{"n_head": 6, "head_dim": 64, "activation": "gelu", "norm_place": "pre", "bias": "all", "init_std_qkv": 0.0209, "init_std_o": 0.0209, "init_std_down": 0.0, "lr": 0.000776, "beta2": 0.99, "lr_head": 0.00549, "train_tokens": 282200000}
Each number is 200 + 20 x the weight over its row's rms, rounded and kept within 0 to 999. Layers, rows and columns count from 0. The size before them is the row's rms in percent of the matrix's.

# layer 2 MLP up, 1152x384, rms 0.0409, rows 1121-1151, columns 288-383
096,199,201,212,215,179,231,179,223,218,196,216,219,181,189,244,229,212,199,207,210,182,221,161,217,210,205,194,212,179,199,211,199,195,213,177,197,178,248,178,214,226,164,186,203,185,215,200,199,190,209,186,229,220,191,198,238,188,225,248,217,189,191,165,186,184,268,202,197,208,185,193,228,180,212,202,248,215,239,236,179,183,181,202,237,176,182,215,214,187,176,182,179,220,196,195,209
095,197,182,194,196,207,206,207,205,181,222,218,199,189,205,203,182,204,204,205,179,210,198,224,197,209,229,209,198,214,224,242,182,205,195,166,154,189,194,163,199,205,196,204,198,182,183,199,185,179,207,183,221,202,192,212,196,174,202,219,205,181,210,188,214,143,242,243,179,172,196,205,215,185,187,212,207,235,240,210,186,191,219,240,203,245,184,214,198,200,164,191,182,201,191,191,221
104,204,214,205,209,201,236,167,216,192,171,191,236,167,197,193,205,209,217,234,203,210,174,210,223,227,189,210,200,219,189,192,224,197,174,203,215,168,196,185,252,191,214,204,237,214,200,239,204,185,185,231,199,181,200,209,184,201,204,201,203,226,170,215,171,225,244,199,204,162,182,208,152,152,200,198,187,235,221,194,223,166,197,205,211,146,230,217,212,228,183,215,205,190,205,200,202
101,200,182,181,231,182,174,177,245,179,185,228,217,203,225,252,213,190,197,225,205,200,184,208,163,210,208,201,218,236,215,198,219,179,217,183,227,192,198,175,210,194,182,208,189,197,170,208,189,168,210,202,202,192,190,223,180,212,192,186,203,201,195,212,225,190,189,194,194,217,200,200,194,178,193,186,178,214,212,196,210,142,246,222,256,195,209,219,218,203,178,206,165,182,214,211,193
106,196,210,185,192,194,188,174,169,211,186,212,237,250,225,206,190,200,195,212,183,178,226,216,189,191,200,172,188,193,230,186,202,208,209,215,204,170,208,179,204,179,239,187,230,178,211,215,185,181,210,195,183,213,208,223,208,207,215,190,190,168,178,234,207,202,183,228,188,180,192,212,169,183,190,198,210,199,220,199,252,191,196,201,208,237,176,195,209,171,191,191,195,211,179,206,229
098,192,214,223,175,186,167,205,200,244,194,226,194,189,217,191,202,188,166,199,175,185,211,216,187,219,187,211,222,165,180,221,197,237,210,222,223,201,208,213,183,178,210,198,155,184,227,203,206,203,183,211,234,197,222,180,206,229,185,216,200,182,196,226,191,212,218,247,197,210,180,230,177,156,200,204,197,207,194,161,188,198,189,195,194,219,195,209,206,209,218,182,200,235,155,222,210
103,204,198,215,200,210,198,163,189,220,176,206,203,218,231,189,176,183,218,210,174,173,211,204,211,210,174,193,208,201,209,186,185,174,180,200,188,207,220,196,216,231,181,182,202,201,167,185,207,159,182,174,202,188,203,217,209,218,190,184,227,179,208,219,219,221,202,225,208,182,196,221,193,181,147,230,174,231,227,206,211,200,198,168,245,203,169,207,203,209,207,194,167,209,216,207,200
107,252,218,215,191,209,168,229,240,254,170,174,203,224,184,165,199,201,157,191,197,205,171,202,188,196,197,200,195,172,206,198,199,201,213,191,178,204,204,215,173,180,200,201,193,198,193,199,164,194,225,197,213,210,189,181,198,222,192,220,224,197,212,199,194,219,226,214,184,201,195,170,192,230,208,186,185,201,220,203,219,179,196,169,203,198,219,195,239,203,232,189,223,185,154,226,210
102,183,215,184,242,188,223,191,214,173,192,183,237,227,211,212,222,208,185,199,208,211,200,185,183,224,226,228,205,199,227,201,192,223,174,231,203,156,204,155,180,191,179,196,214,185,206,213,191,210,166,212,206,171,196,224,165,196,181,185,206,180,158,218,206,159,173,215,200,227,169,223,219,198,225,170,216,226,173,184,208,211,200,214,168,216,198,239,205,196,190,210,202,171,204,198,232
105,200,199,202,200,175,177,191,183,190,189,166,237,193,209,216,229,196,175,211,210,195,171,232,160,217,169,228,213,200,196,177,217,217,222,184,203,171,199,167,216,211,235,186,175,190,217,168,188,192,206,194,236,219,219,205,219,249,178,207,185,179,161,175,188,199,189,211,208,177,219,188,170,170,186,189,206,196,225,175,242,185,222,211,231,205,203,225,257,210,211,227,185,188,193,185,194
113,172,180,166,222,179,197,186,188,230,189,187,197,196,234,216,210,241,170,215,200,206,174,210,194,236,172,217,182,196,222,201,206,211,227,197,196,191,190,174,215,202,212,158,174,202,221,195,168,213,192,211,228,201,177,189,188,219,193,229,184,210,209,219,230,172,186,201,196,160,199,196,174,215,200,202,189,221,152,196,224,148,202,208,181,203,208,181,188,212,200,211,209,201,200,199,214
088,177,247,179,230,184,222,189,199,224,217,269,180,208,196,208,239,215,191,181,215,203,193,170,187,207,205,227,178,171,232,200,204,214,225,189,208,204,207,187,219,181,176,198,163,190,177,214,206,224,163,223,197,185,210,198,185,203,189,212,217,207,180,183,212,209,196,194,175,202,198,220,191,166,196,206,176,231,200,200,191,200,224,199,196,180,214,178,196,210,211,212,184,199,159,200,276
098,198,178,211,197,202,188,199,216,187,182,199,203,199,165,200,197,227,203,238,175,198,201,222,182,173,221,223,184,197,205,190,217,202,202,203,205,186,195,221,223,227,198,192,199,208,209,219,200,187,181,214,186,225,164,223,221,245,215,176,181,208,168,209,164,191,219,190,185,193,156,224,185,189,181,204,179,193,194,196,241,216,189,208,224,216,154,176,189,195,193,201,193,195,202,188,209
111,197,203,159,196,200,220,221,213,178,208,208,187,192,236,201,209,180,154,201,200,185,211,237,187,188,240,199,219,213,231,220,225,201,226,168,207,210,242,167,198,218,219,200,206,203,197,206,185,200,181,181,198,217,161,213,213,204,197,242,193,197,169,173,201,171,200,205,172,201,213,188,183,200,193,221,216,224,197,187,214,169,229,184,219,202,179,197,207,214,200,171,167,204,193,219,201
097,236,189,216,166,217,216,194,206,157,180,167,196,209,193,173,174,189,207,168,192,190,204,195,218,238,214,219,191,174,196,206,192,224,215,214,194,183,184,210,201,229,175,189,209,173,189,213,208,162,203,206,197,191,184,175,217,204,169,199,203,184,194,191,182,210,196,211,185,179,187,195,192,179,203,183,188,187,193,250,206,190,204,237,184,221,241,234,231,244,180,194,179,200,192,218,184
106,191,192,175,207,213,182,186,204,164,215,166,200,189,178,212,201,270,185,218,204,224,205,188,183,225,204,204,193,198,236,181,198,211,194,219,203,197,226,208,227,184,176,196,255,201,183,200,195,191,182,216,187,225,149,199,167,183,197,219,210,204,145,229,181,185,195,210,195,199,196,187,173,208,196,203,172,221,214,178,222,175,202,227,203,213,205,245,201,177,189,205,201,163,208,230,173
103,217,196,193,185,204,180,216,217,184,185,172,196,198,241,220,206,191,154,191,143,241,176,244,188,207,215,203,224,193,226,179,178,194,184,212,196,209,195,178,193,221,227,184,183,207,198,228,175,177,200,223,229,211,175,187,198,239,201,215,208,171,165,190,210,185,215,209,202,212,190,181,173,216,206,184,217,211,193,248,244,181,195,184,180,194,234,208,217,187,207,214,133,184,212,238,186
113,212,180,222,203,240,178,220,239,226,206,206,183,186,236,176,185,212,188,183,206,214,202,220,204,233,227,177,212,206,201,206,232,197,198,180,196,210,198,209,192,194,190,185,175,211,221,179,213,186,152,221,175,214,166,194,201,215,166,195,208,175,188,206,204,201,223,202,153,210,203,188,210,228,190,208,218,230,193,235,208,226,202,194,227,190,234,196,186,210,217,164,172,213,203,224,179
103,193,186,218,226,174,161,226,208,202,188,184,193,221,217,168,163,209,181,218,214,216,206,212,177,169,199,181,206,204,222,198,207,193,204,215,201,185,210,221,166,196,174,195,187,196,169,184,183,198,245,185,188,207,154,209,196,232,176,231,250,162,196,206,166,200,196,169,191,206,219,202,203,228,183,209,210,203,198,205,198,186,201,198,227,239,224,180,200,189,216,193,173,217,208,210,172
040,199,245,218,206,206,193,192,182,199,170,221,234,227,202,196,195,258,179,192,176,175,218,204,203,191,212,215,207,220,204,230,257,217,193,193,186,194,247,176,207,217,167,185,194,201,202,226,194,186,216,220,189,193,185,172,178,146,206,240,212,217,196,209,167,172,200,199,227,198,203,164,173,213,175,206,209,263,203,198,226,230,185,200,212,239,195,205,187,199,219,212,208,183,203,196,200
113,208,188,199,213,203,244,180,150,187,207,202,195,230,194,226,206,208,203,205,203,172,177,212,210,199,211,202,198,207,217,218,224,216,185,179,206,156,192,192,221,244,178,181,231,207,237,198,200,181,191,208,204,190,152,200,198,195,193,233,187,209,210,194,194,202,194,219,198,169,171,202,214,201,215,172,167,234,213,207,198,188,203,169,204,188,177,229,238,183,192,196,177,182,173,207,187
080,206,198,193,237,170,195,237,163,211,155,162,209,222,197,197,193,210,197,228,225,218,201,201,224,241,218,189,228,190,226,166,258,203,209,197,224,176,195,194,190,188,208,211,171,185,153,178,215,173,165,203,219,185,210,205,156,202,197,229,203,194,194,192,180,193,211,212,207,255,185,216,199,207,229,185,214,211,196,223,224,224,197,218,181,222,198,224,189,183,196,165,212,199,176,214,197
102,212,173,229,197,230,192,218,204,166,227,223,201,219,221,189,168,208,175,193,182,178,209,231,218,176,202,213,207,207,229,203,218,215,227,205,197,173,163,211,184,189,182,192,223,185,140,213,192,172,168,176,175,204,198,194,189,186,176,192,242,193,182,203,225,198,205,197,153,204,217,164,151,168,211,231,191,196,196,231,208,174,233,223,222,227,178,212,190,192,172,217,222,189,228,216,199
087,171,228,229,195,172,194,197,168,216,208,217,181,203,198,221,223,200,212,226,219,180,231,187,193,220,177,200,206,181,230,199,191,188,202,205,176,171,211,141,218,216,187,202,214,188,190,229,178,214,208,194,235,199,212,192,208,192,179,204,201,217,195,192,217,206,217,221,210,203,153,191,219,208,205,218,189,194,181,199,224,200,208,216,193,224,188,207,201,175,193,199,183,194,169,204,240
106,203,206,205,213,206,222,185,206,226,220,200,252,202,187,229,179,216,155,201,194,177,223,176,192,231,262,193,223,192,182,192,144,201,233,193,167,203,191,225,196,228,167,201,228,191,186,172,221,199,161,227,211,221,171,212,216,228,158,190,197,196,203,181,196,197,245,183,156,232,187,209,200,215,182,196,221,208,195,202,202,208,205,226,210,227,182,246,193,193,200,211,160,222,176,201,227
107,251,208,212,242,204,167,234,218,207,244,229,187,235,186,198,215,197,149,226,184,175,211,221,198,169,211,198,203,218,216,196,160,199,220,213,199,221,215,233,190,184,194,203,215,179,158,223,177,201,207,177,192,193,161,194,187,200,198,205,231,174,209,237,180,179,229,197,181,196,211,172,189,205,211,215,192,192,215,167,205,212,208,195,210,218,197,179,207,168,198,212,187,233,175,248,180
100,222,225,218,197,176,231,219,182,190,200,198,228,229,208,216,193,182,164,180,216,221,183,224,199,204,204,228,190,203,238,245,193,202,197,197,188,145,197,186,179,199,203,194,237,183,192,234,192,189,209,231,240,211,228,171,204,204,199,204,210,204,194,167,202,181,200,258,187,180,171,194,177,176,202,196,207,206,194,191,216,152,215,222,199,178,218,248,203,206,184,217,192,207,207,244,220
111,237,231,235,229,189,211,173,205,206,190,193,240,214,226,223,229,206,181,229,204,188,174,208,189,188,222,178,238,200,192,204,182,195,244,195,197,178,177,212,225,223,221,191,233,196,165,250,172,187,221,219,210,248,178,183,213,241,191,233,189,194,176,226,231,213,200,200,204,173,203,195,177,185,209,203,177,226,210,202,207,178,212,188,228,190,182,226,207,216,185,223,150,196,208,198,197
101,198,194,208,172,180,206,238,196,206,231,170,219,199,210,250,191,215,183,202,164,211,188,194,217,232,188,209,188,202,223,213,211,210,221,194,184,212,207,192,182,172,201,173,215,192,200,219,162,205,229,215,207,220,215,195,186,214,213,247,231,211,209,216,194,203,178,219,172,194,186,191,210,165,196,221,196,213,167,213,206,190,175,229,213,231,216,217,194,151,207,203,207,182,231,193,195
080,228,182,186,206,209,216,216,209,228,200,191,187,171,171,196,196,195,183,183,199,182,187,256,198,227,183,188,211,182,202,200,176,192,209,209,182,177,182,169,226,191,185,218,210,201,216,245,186,198,181,227,202,250,204,217,188,203,188,207,226,205,213,224,245,197,251,211,222,172,175,188,235,168,179,186,238,206,219,201,209,189,202,183,205,215,199,260,195,207,197,227,196,216,200,179,220
106,204,225,213,238,205,185,226,200,195,149,174,183,224,212,174,217,193,189,189,233,180,199,213,180,191,201,183,220,199,234,184,214,187,203,171,212,201,215,199,214,188,220,202,229,187,215,187,204,179,200,203,216,208,213,188,193,218,202,254,207,197,187,184,176,204,198,202,191,199,214,205,150,191,201,169,202,229,207,204,212,127,208,166,231,200,208,233,221,186,211,190,170,187,205,206,173
# layer 2 MLP down (transposed), 1152x384, rms 0.0272, rows 1121-1151, columns 288-383
087,191,203,193,190,223,167,193,206,191,182,179,179,227,202,161,153,228,196,218,203,181,201,196,220,200,196,204,196,196,194,210,208,225,222,215,184,191,176,232,213,220,189,178,190,217,177,187,191,232,210,183,204,217,203,182,208,238,211,198,152,246,233,201,179,208,182,204,193,227,215,178,224,209,171,208,170,223,198,218,188,188,183,156,208,184,180,178,212,168,240,215,234,185,214,215,203
086,187,197,195,199,188,198,208,196,201,204,193,175,206,163,191,203,194,217,197,203,199,205,188,202,233,173,256,213,206,202,171,252,186,197,212,242,230,197,229,181,204,196,217,200,200,181,184,226,203,168,207,184,195,213,199,205,209,212,252,208,206,155,206,195,193,225,195,207,220,191,205,197,212,200,215,182,212,150,241,179,197,201,174,192,144,199,188,209,207,196,186,187,179,156,204,218
105,200,205,231,187,220,195,190,237,205,222,177,206,215,199,164,212,218,187,196,224,193,174,226,206,167,209,193,190,169,213,201,214,202,193,192,174,186,177,234,205,250,234,236,205,211,224,188,211,211,198,219,201,216,191,210,193,187,161,168,174,207,245,208,214,204,187,189,203,182,164,208,190,224,218,212,230,176,174,195,195,196,213,195,171,169,152,187,216,154,171,174,211,196,223,170,212
101,192,208,224,164,204,202,202,210,166,196,219,184,212,201,187,200,203,230,200,228,181,200,194,209,222,208,206,211,228,201,180,182,169,205,224,227,188,246,187,227,187,223,218,216,202,180,160,220,169,201,204,190,185,197,202,229,179,181,198,203,206,188,194,180,244,212,189,191,215,220,227,195,167,215,219,191,194,224,184,222,202,193,225,213,200,209,170,198,215,217,182,176,188,180,150,242
098,206,221,225,171,194,210,149,214,202,220,212,200,196,184,203,187,201,175,183,207,191,226,202,220,207,193,190,218,195,193,234,198,185,233,176,195,197,206,176,189,164,201,174,203,184,243,176,197,172,187,198,195,198,241,200,187,213,193,231,195,206,209,214,203,180,219,205,159,195,180,217,240,207,184,219,207,188,235,214,182,219,179,245,188,186,203,213,229,188,196,194,222,211,207,190,195
094,199,184,201,212,211,194,169,180,219,229,187,204,169,202,207,202,172,191,175,228,230,228,173,185,216,216,196,162,193,222,212,156,206,223,190,183,206,209,212,187,195,196,200,214,202,206,198,226,214,200,168,206,209,181,186,205,187,204,198,208,222,160,215,207,174,218,205,214,183,225,248,219,234,215,177,242,182,184,199,197,193,233,156,187,201,207,187,217,226,206,169,226,195,204,177,215
126,163,223,168,199,194,217,214,207,200,211,194,205,171,170,180,202,223,221,190,213,225,209,184,180,203,195,202,196,179,234,182,187,205,232,189,201,215,205,214,214,212,219,226,182,222,204,202,232,184,201,205,215,231,192,219,186,219,193,209,190,201,187,175,181,188,207,179,213,189,190,193,195,194,278,195,212,175,186,201,195,214,173,205,158,212,206,241,223,201,174,184,217,186,199,237,209
113,202,197,189,198,207,229,183,201,200,220,213,183,181,221,220,180,216,180,214,195,195,205,182,203,182,216,185,208,209,185,213,238,205,207,215,214,213,209,199,210,193,216,183,256,203,198,166,199,227,193,158,174,174,175,210,199,207,200,195,207,210,227,196,208,206,182,228,168,194,186,179,203,179,156,248,185,181,185,192,203,229,214,236,184,178,202,182,184,180,166,183,200,199,220,186,219
096,208,188,160,187,205,212,198,177,188,199,222,195,199,229,198,228,180,223,215,225,186,200,226,234,235,192,196,179,213,178,201,202,228,203,196,240,202,195,204,198,237,210,158,199,194,172,190,187,210,160,195,208,202,189,226,197,218,184,200,205,190,228,210,183,176,180,186,193,211,200,184,186,206,212,216,197,154,171,191,252,169,257,237,217,203,188,182,200,235,206,208,173,222,198,221,225
095,230,186,230,176,226,219,185,203,165,150,196,226,188,199,188,189,185,208,202,202,199,203,213,211,191,215,202,193,182,184,194,183,175,216,205,216,191,211,209,199,185,218,207,200,210,216,187,191,230,192,205,203,169,227,195,210,215,207,209,182,223,188,202,174,234,246,192,219,157,204,203,159,188,225,231,206,172,228,198,217,237,176,214,202,179,171,187,198,205,173,200,163,209,221,201,211
111,233,189,210,200,251,209,181,203,204,215,219,214,216,210,229,195,192,181,204,199,206,208,198,210,189,180,182,158,187,179,238,193,211,162,202,177,232,226,188,198,219,205,192,222,184,215,158,219,176,187,212,161,242,199,180,201,257,197,200,174,213,191,207,201,174,164,217,198,177,196,160,191,205,186,216,194,186,173,208,182,199,224,169,214,193,212,195,151,191,216,197,210,188,227,206,189
078,194,182,181,198,220,203,236,204,201,220,190,187,192,199,230,172,201,184,207,225,222,173,183,177,209,216,220,207,225,188,184,178,202,205,184,203,211,190,217,216,196,233,198,226,191,200,203,185,203,224,231,209,154,199,198,219,204,241,190,146,170,220,193,173,209,201,209,193,200,156,208,196,203,185,211,198,188,228,222,173,202,210,213,213,211,213,199,179,181,213,197,167,236,208,204,199
104,229,189,234,216,169,212,203,209,212,199,162,228,187,216,187,199,197,194,209,220,199,203,196,205,225,206,231,186,248,212,198,208,193,219,169,202,209,201,179,171,190,220,163,200,203,198,191,221,183,230,195,159,213,227,208,181,173,193,187,181,220,202,206,200,209,185,191,170,216,217,166,148,206,208,165,231,189,225,225,179,169,220,189,192,200,195,192,219,207,212,195,214,191,182,205,157
112,172,187,178,188,207,194,217,247,190,190,225,191,186,221,182,178,201,201,172,211,183,203,204,231,204,227,207,181,182,195,205,199,193,218,184,154,202,231,224,192,192,202,204,191,211,208,198,242,210,220,179,212,206,241,191,199,192,190,187,201,159,194,176,175,179,217,227,199,194,202,176,152,202,190,209,221,207,207,197,160,145,161,205,206,175,202,191,197,180,216,161,183,189,171,210,180
076,199,195,174,176,216,206,217,194,208,212,227,235,191,212,205,228,211,201,218,226,204,190,184,213,178,171,208,193,188,206,185,221,180,196,223,192,226,212,228,193,175,178,201,201,191,190,178,204,219,237,225,182,223,191,167,172,218,199,175,221,157,231,209,202,180,180,204,194,199,201,166,222,204,202,212,181,198,193,174,198,191,191,214,178,213,174,190,175,156,205,208,231,228,192,153,201
117,194,205,206,200,253,213,166,192,222,197,191,216,208,207,246,200,240,174,195,214,182,203,177,193,158,170,187,200,200,215,228,190,178,208,225,217,166,176,231,199,208,211,210,220,198,201,186,230,200,187,206,202,189,206,175,223,228,197,204,225,130,198,164,219,212,190,194,176,204,186,188,239,175,192,224,216,187,193,199,181,213,199,189,231,229,175,208,211,226,212,232,201,231,209,192,216
108,199,213,212,215,208,199,209,209,222,191,215,225,191,201,202,202,204,193,198,184,179,203,227,194,191,181,172,172,199,204,216,201,177,182,189,196,225,200,199,185,238,205,176,217,178,249,189,204,183,184,182,185,213,223,174,180,173,189,171,181,217,216,199,236,226,193,171,187,188,167,185,191,220,225,228,212,155,215,193,173,191,228,188,185,224,175,200,192,229,191,181,206,212,186,184,180
120,204,184,157,207,209,186,154,221,137,210,184,160,198,206,221,201,199,203,209,194,214,201,181,176,223,227,166,221,208,205,228,212,212,173,169,219,216,198,206,174,203,206,176,151,182,195,195,198,212,222,198,219,222,174,190,201,194,190,188,196,203,210,210,175,189,199,213,210,201,146,207,206,219,197,210,164,215,193,183,206,227,219,186,216,190,197,241,201,224,218,202,204,212,224,224,174
095,218,212,168,189,193,197,201,179,194,217,181,176,164,185,214,217,209,210,240,213,211,192,222,202,224,223,208,173,178,216,162,192,210,203,173,196,181,210,240,198,185,216,193,217,217,212,161,204,211,206,189,216,233,210,185,205,181,177,214,177,222,149,189,188,202,225,189,191,193,172,244,199,168,211,245,177,177,232,170,215,195,231,158,227,190,200,171,199,193,233,176,203,196,205,191,170
024,201,183,194,198,196,178,205,211,214,229,168,192,152,188,218,185,206,215,203,225,199,213,223,209,174,235,204,201,224,209,182,212,194,218,218,219,233,175,169,188,202,201,199,191,217,225,200,188,211,168,171,191,237,204,195,162,210,214,194,201,205,175,193,187,194,217,218,199,203,243,200,218,186,202,187,173,168,170,207,194,182,221,198,205,159,188,171,237,191,192,195,227,203,205,183,208
119,203,209,203,206,223,232,231,166,180,129,189,168,216,202,234,206,186,205,228,205,187,217,215,191,195,169,203,197,196,182,206,192,191,206,197,187,190,201,195,195,214,193,173,192,229,230,206,185,200,163,165,231,180,159,172,225,203,187,216,207,199,177,196,176,213,215,186,207,231,191,228,198,202,242,216,153,205,197,247,185,195,226,211,189,207,229,180,208,231,244,201,185,150,214,194,202
072,213,215,212,191,186,205,225,241,204,202,221,204,191,230,205,212,196,182,221,209,209,209,166,190,207,194,183,187,245,192,200,204,174,207,164,174,184,192,215,211,228,215,214,159,206,219,185,193,219,208,204,178,196,161,199,246,147,226,204,208,189,233,209,238,176,211,198,160,170,189,218,203,203,162,265,182,215,192,200,145,181,218,220,214,169,170,220,199,224,196,226,185,214,195,179,222
094,215,207,162,186,178,195,188,203,191,193,214,213,158,222,218,178,188,210,192,175,225,206,178,185,213,257,229,202,169,205,200,182,233,168,154,176,202,212,187,207,204,236,216,196,195,185,218,190,186,230,205,177,235,167,188,225,201,183,226,199,204,204,206,199,202,176,193,219,193,199,211,218,212,192,194,212,222,196,210,224,186,203,201,177,163,215,193,186,196,231,193,216,195,180,214,203
094,225,216,194,188,182,211,169,251,184,194,197,235,185,221,195,220,225,210,194,218,159,220,197,190,210,203,205,224,236,185,163,196,222,244,205,184,288,183,226,185,167,175,143,153,195,202,189,205,172,205,191,207,213,181,199,182,212,172,210,193,192,238,199,186,207,213,212,172,188,195,185,170,184,167,203,201,180,160,200,216,166,199,181,204,196,226,198,192,220,221,180,219,164,180,219,194
112,206,198,204,202,171,207,201,203,217,225,216,178,190,188,208,204,224,211,195,195,177,215,162,239,212,190,217,203,204,207,206,182,145,214,213,162,217,211,225,214,217,212,198,204,182,184,140,235,185,203,172,186,203,190,198,183,218,176,195,204,191,208,236,188,202,240,213,225,219,180,207,192,220,194,208,215,205,213,257,191,217,170,209,209,194,214,198,205,165,192,161,205,208,189,217,180
101,169,177,227,209,195,168,203,216,182,200,188,189,175,166,188,197,208,202,205,205,232,176,214,218,210,213,231,176,209,226,192,201,197,226,205,186,198,153,206,187,177,214,198,195,189,197,174,184,181,231,198,176,214,216,208,226,197,209,206,208,203,169,169,188,212,201,240,195,203,195,192,203,186,173,209,202,176,167,203,174,222,217,237,209,226,190,165,208,201,194,225,223,188,219,200,214
101,199,206,205,188,202,182,206,226,230,207,207,214,189,171,203,225,173,230,215,219,188,228,202,186,198,183,196,199,168,191,164,183,173,236,210,215,199,160,214,208,207,211,204,209,200,206,205,179,198,178,163,186,167,208,193,200,231,211,204,192,200,207,227,201,207,189,184,218,210,224,176,212,190,167,223,214,195,223,240,194,205,211,201,192,184,193,184,204,225,220,202,203,180,204,178,159
119,216,194,201,196,193,190,211,231,224,199,205,180,218,168,229,210,180,163,188,171,189,199,219,224,190,167,190,189,199,197,202,171,197,177,230,203,201,170,226,205,204,204,198,219,202,190,213,240,169,186,227,213,213,163,158,198,192,202,203,241,217,221,194,174,211,218,214,214,187,218,209,176,201,249,237,180,191,218,188,196,200,242,174,235,198,220,165,196,208,197,201,205,188,212,229,211
091,182,144,190,205,178,234,214,182,152,219,173,187,216,194,211,206,207,203,187,179,158,175,198,178,203,193,212,194,183,174,177,186,203,205,198,220,219,201,200,174,190,219,228,186,188,171,198,176,199,206,213,206,192,217,245,149,181,224,213,209,239,167,208,230,194,161,218,212,205,191,217,207,250,205,213,202,212,175,217,198,193,196,213,158,190,196,186,215,165,210,214,206,189,223,218,227
069,164,202,195,218,204,183,197,204,196,203,249,229,197,178,215,206,212,219,175,224,223,202,196,199,223,227,167,206,213,190,204,192,210,235,208,198,227,209,227,178,213,175,184,198,214,170,184,230,174,190,154,216,222,210,213,208,204,186,208,201,227,219,205,172,186,188,169,193,247,195,168,225,181,222,162,207,200,209,214,172,183,197,178,204,190,203,230,200,221,211,159,202,199,187,183,207
103,196,180,231,191,224,203,202,186,171,180,206,197,184,195,180,183,212,201,194,214,162,228,219,222,191,174,216,224,210,222,205,187,187,163,173,188,199,226,213,228,223,192,210,219,200,200,194,178,181,227,176,198,216,167,196,219,189,233,178,216,167,222,217,213,223,189,232,206,225,191,198,170,202,185,239,184,224,212,174,237,207,211,183,256,204,196,198,185,187,226,195,194,161,196,173,212